Each number is 128 + 32 x the weight over its row's rms, rounded and kept within 0 to 255. Layers, rows and columns count from 0. Numbers have three digits each. The size before them is the row's rms in percent of the matrix's.

# down: layer 3 MLP down (transposed), 512x128, rms 0.14, rows 67-77, columns 0-127
# up: layer 3 MLP up, 512x128, rms 0.152, rows 68-77, columns 0-127
down67 087:156097136140133167101102144089129133098148097062064149141103157108105112081119156116064169090101067121136210081095133115131079093098138126123091075101117069130057072144148155113139139134112154110098176131114151111112127144117142051091119129122102095101137112128139120207136095154107114201123134094143100167167147100109147133120150129160064167179160117141131159103134188091071127084158
up68 087:173154110151095074146098122153140194144136179151100105176137145091134111149149115078111120166164091161087078113101107075138086106139165117103119206077142117160138149143063157113172153129113181139123134175182098157176111098110106118134065074158230113132194106127094113133151127141174136138131145137158124150158149108174150121181150115120107091104170182137090082118107133123078161114139
down68 092:137115121127104199129155133114138175102143141149099150140176174060138075095060141143136111089151129118131151108133071141123214154121139118095172105165108153089131078156116135098068116103137158161111174141147177105108147144065119111126096121075155103125082144106159094195115123118153142169116137131166121117129137127108143174150127059107091155124085134116121232097156075053093085117132
up69 106:119158198150152129109172144149136133160169152128155178100152147083072125138102223145116087107113143116137118179123142139138078104125181090103034134139114105117117138114147144151109100140145162154092100131139109086156134080151143115162132069174126154158089145139126101059136152102215123135121154126083099118134102160135114076078133108119143071192072132182148136103164132085090197124138
down69 107:056155114136075115105196111144115147083166091108153141105124178148141114170105168144123113079126136132124139166109153075093093181087164088106094168112145098112171134051107082133122147181148119172154134129099122140153165071209117057113134137139145156141150142123149088170138109111176115121050166089116140144154119155159139118130096156056137130154104122132135133046093139168149179126096
up70 108:165153123167100111121085135115107127143105098086154136131178121060111112079132189091104113104165114111153110102127135115191126112131178179163077155156112135157145172186138137142083143058156139077135138132081118095154141107137078079124114162086195072066109090142128112123069146110209089178154062166092156106132153129149132125141173160101138116141095103138136175137134146152063123089146
down70 102:191117194124109140146179104164163142142120119136161114125134175137178107103124105132111137104084072150126121107083174093128140180092128133121060094145137093121173155091092140092089174183164088163110081159097134161118105096085120106116057209141106133105197104151148135180168089088110095089142127146142174137098137078087117195142104124125159186151122146117133141100150185136123153170096
up71 094:171127097118112127132083153170123141155214126110195100094181164098149029136157121201092129160092180114117192148148145095135138145118075145084135186162139089128124154125118105190142134125109089091142118099189130161164109128109102076148056116137133101144171125104114136072146158122140123133084151126084146140145089104120111101158088149114155105085105101179043123150155108118133118145120
down71 094:126115135136114114095151103056138164082110082108082100122101158107040141053090171144146152073112125104148178180131143074130129099094080144184096088138153125126171100137151107166132165159145135188122102095145113116057129145140149098106168177089141110087078120138108114175110129140181054145152126120124129159086202107085181084075150155151094133121103138128141154110131144096104140117158
up72 103:149149141117111086121140077136164156077141099133116089075122102146135087122104129125165144170145154109127148188141116137139125158133154128090145154174134142178119158169103092087127086139065158142098085176174162142166126175099130112159070088165121080120108159094140172106091095150057115137108107135133129144102144176199098156142154131167040102117130087176136073090100172123118079191065
down72 106:127137166129145091176115135134067131117140160158093162088146130108126152105155135115138101120131037087142180140111119178147099179141111100134059130142142037079108147134139131165162108030146162141152109122084098098123163132121111067145146130145160158173135103144155206091098107116145145074162067153140154156154150154118112166127132119126167178099187071114082122139106102172158149110158
up73 106:169113128167051107168085115049088150116119072168102098136116122108109123142153058091126174158106147150091190098148144172153140091104141192117110140115116033142130188128136220094130153121096125110123116080143109171138104106122088076062086147178139132110193184125122136139130089114150081156157137148109100137154153111116089107121161101171129133149095151149124136159161127132124133128175
down73 097:108125149041196106056185116152177157130083084104181103172124150180127113099120144151125109041105118124144112111102092138126118127128105116169139147134145207161127071156114127110158100141118157116101169151158100147125110136156156149161133182081107104164095121097139138202141130054126106098135206113103098157170113149147151140120110129119166185153156128132093099110125163161140190136076
up74 090:140138163152143080109112138120156138136139120132143096132115138067100145155144143103125180175201112173100116119086117094138145168149122133136157151097169155128152182138136155149159116191157074128131137097224087161145107128107180087151158107124117138170091117098096090119108121141158103138091163087118075199160108138122117171082118155158147102183093050109041134139071191088122158139116
down74 093:102109156114163159182214152114130093144119154144115116141106104113138128136066161137160115064067124163126111144147138097179134134148133107109090122124181118114147090133061115118181121177122138131079125104155115103159110155120174110171159097122122094149158043145122101123126133198111072155097084160095109112123216126084118119129123161185130106121167140159091229127111169125103184136103
up75 109:109171098113126129126167109122141155165126041163202152137191118179171095122105156080152146151199145109178092087140104113155114160136132157116133171124117179106182148098181135104157153115136155149117135165170084115138132153049119154113095057119140104136124170132127092071141122141134072134139096084161161142177068121176131138091155141191088133161117121107176119084116122138121107143064
down75 111:120186101133186111089142100116156141179142150113108124155141097164141169171104116131147108091139135124143176167107162092172042125085143072116150131147119131141111150143151136079117105147159162123098058127151128119116072063178144117131167121144115132103082171136166129106145134100168130088197094100143127128091141092161172179065174104160133185148098137180128081098140216071157114141147
up76 099:099178130139146149138049133127177146150096096060188118187195139105058124103150107128128089139106095133153117121159147159151096088090112127159125118156115115113123109212104132206135144123140128071155156127111093142075150129145128108114145132120043123116142110153114146071092105128133090109126109130079132114112078217112133146143150102085167123168098142166151198112113133142111185126190
down76 099:147179117128107167121122143108180091073125161174114135189179146104126079120049096162140147105127114099176122158123079154176077170082158159092109101092129145131142115168153139188156151161140130174158078111104206143117110084135106089144119116162184072138126132075161085123117125153192092110091155134125162097189136130154137159132132116141141130159157198179095125109164134101112117106186
up77 087:102141131123108126177102095120106104121120143120146091161137115115157147094109125104139135172119154103175110182106128097107072161215146175138058147151097085154239130149134107134107132108156101139149119099156204086113181145114181159151143102172150100100096083128125055118126168120121146154142173089170170111103146095168135095136129095126134076112196058153134148109105094106131087155166
down77 091:167120118167108177173175127099096039090173133176110183159071152153177143115139172160125096118159156102136171126068068157112117125160126139173087152125125082151149107135115122153132156136148132117116079138138142103146164146123155111081141149178145147092180114082102158190103110150164085112088084105095152179092137135113129144187163085184167114143092067151071174132130142119125124083164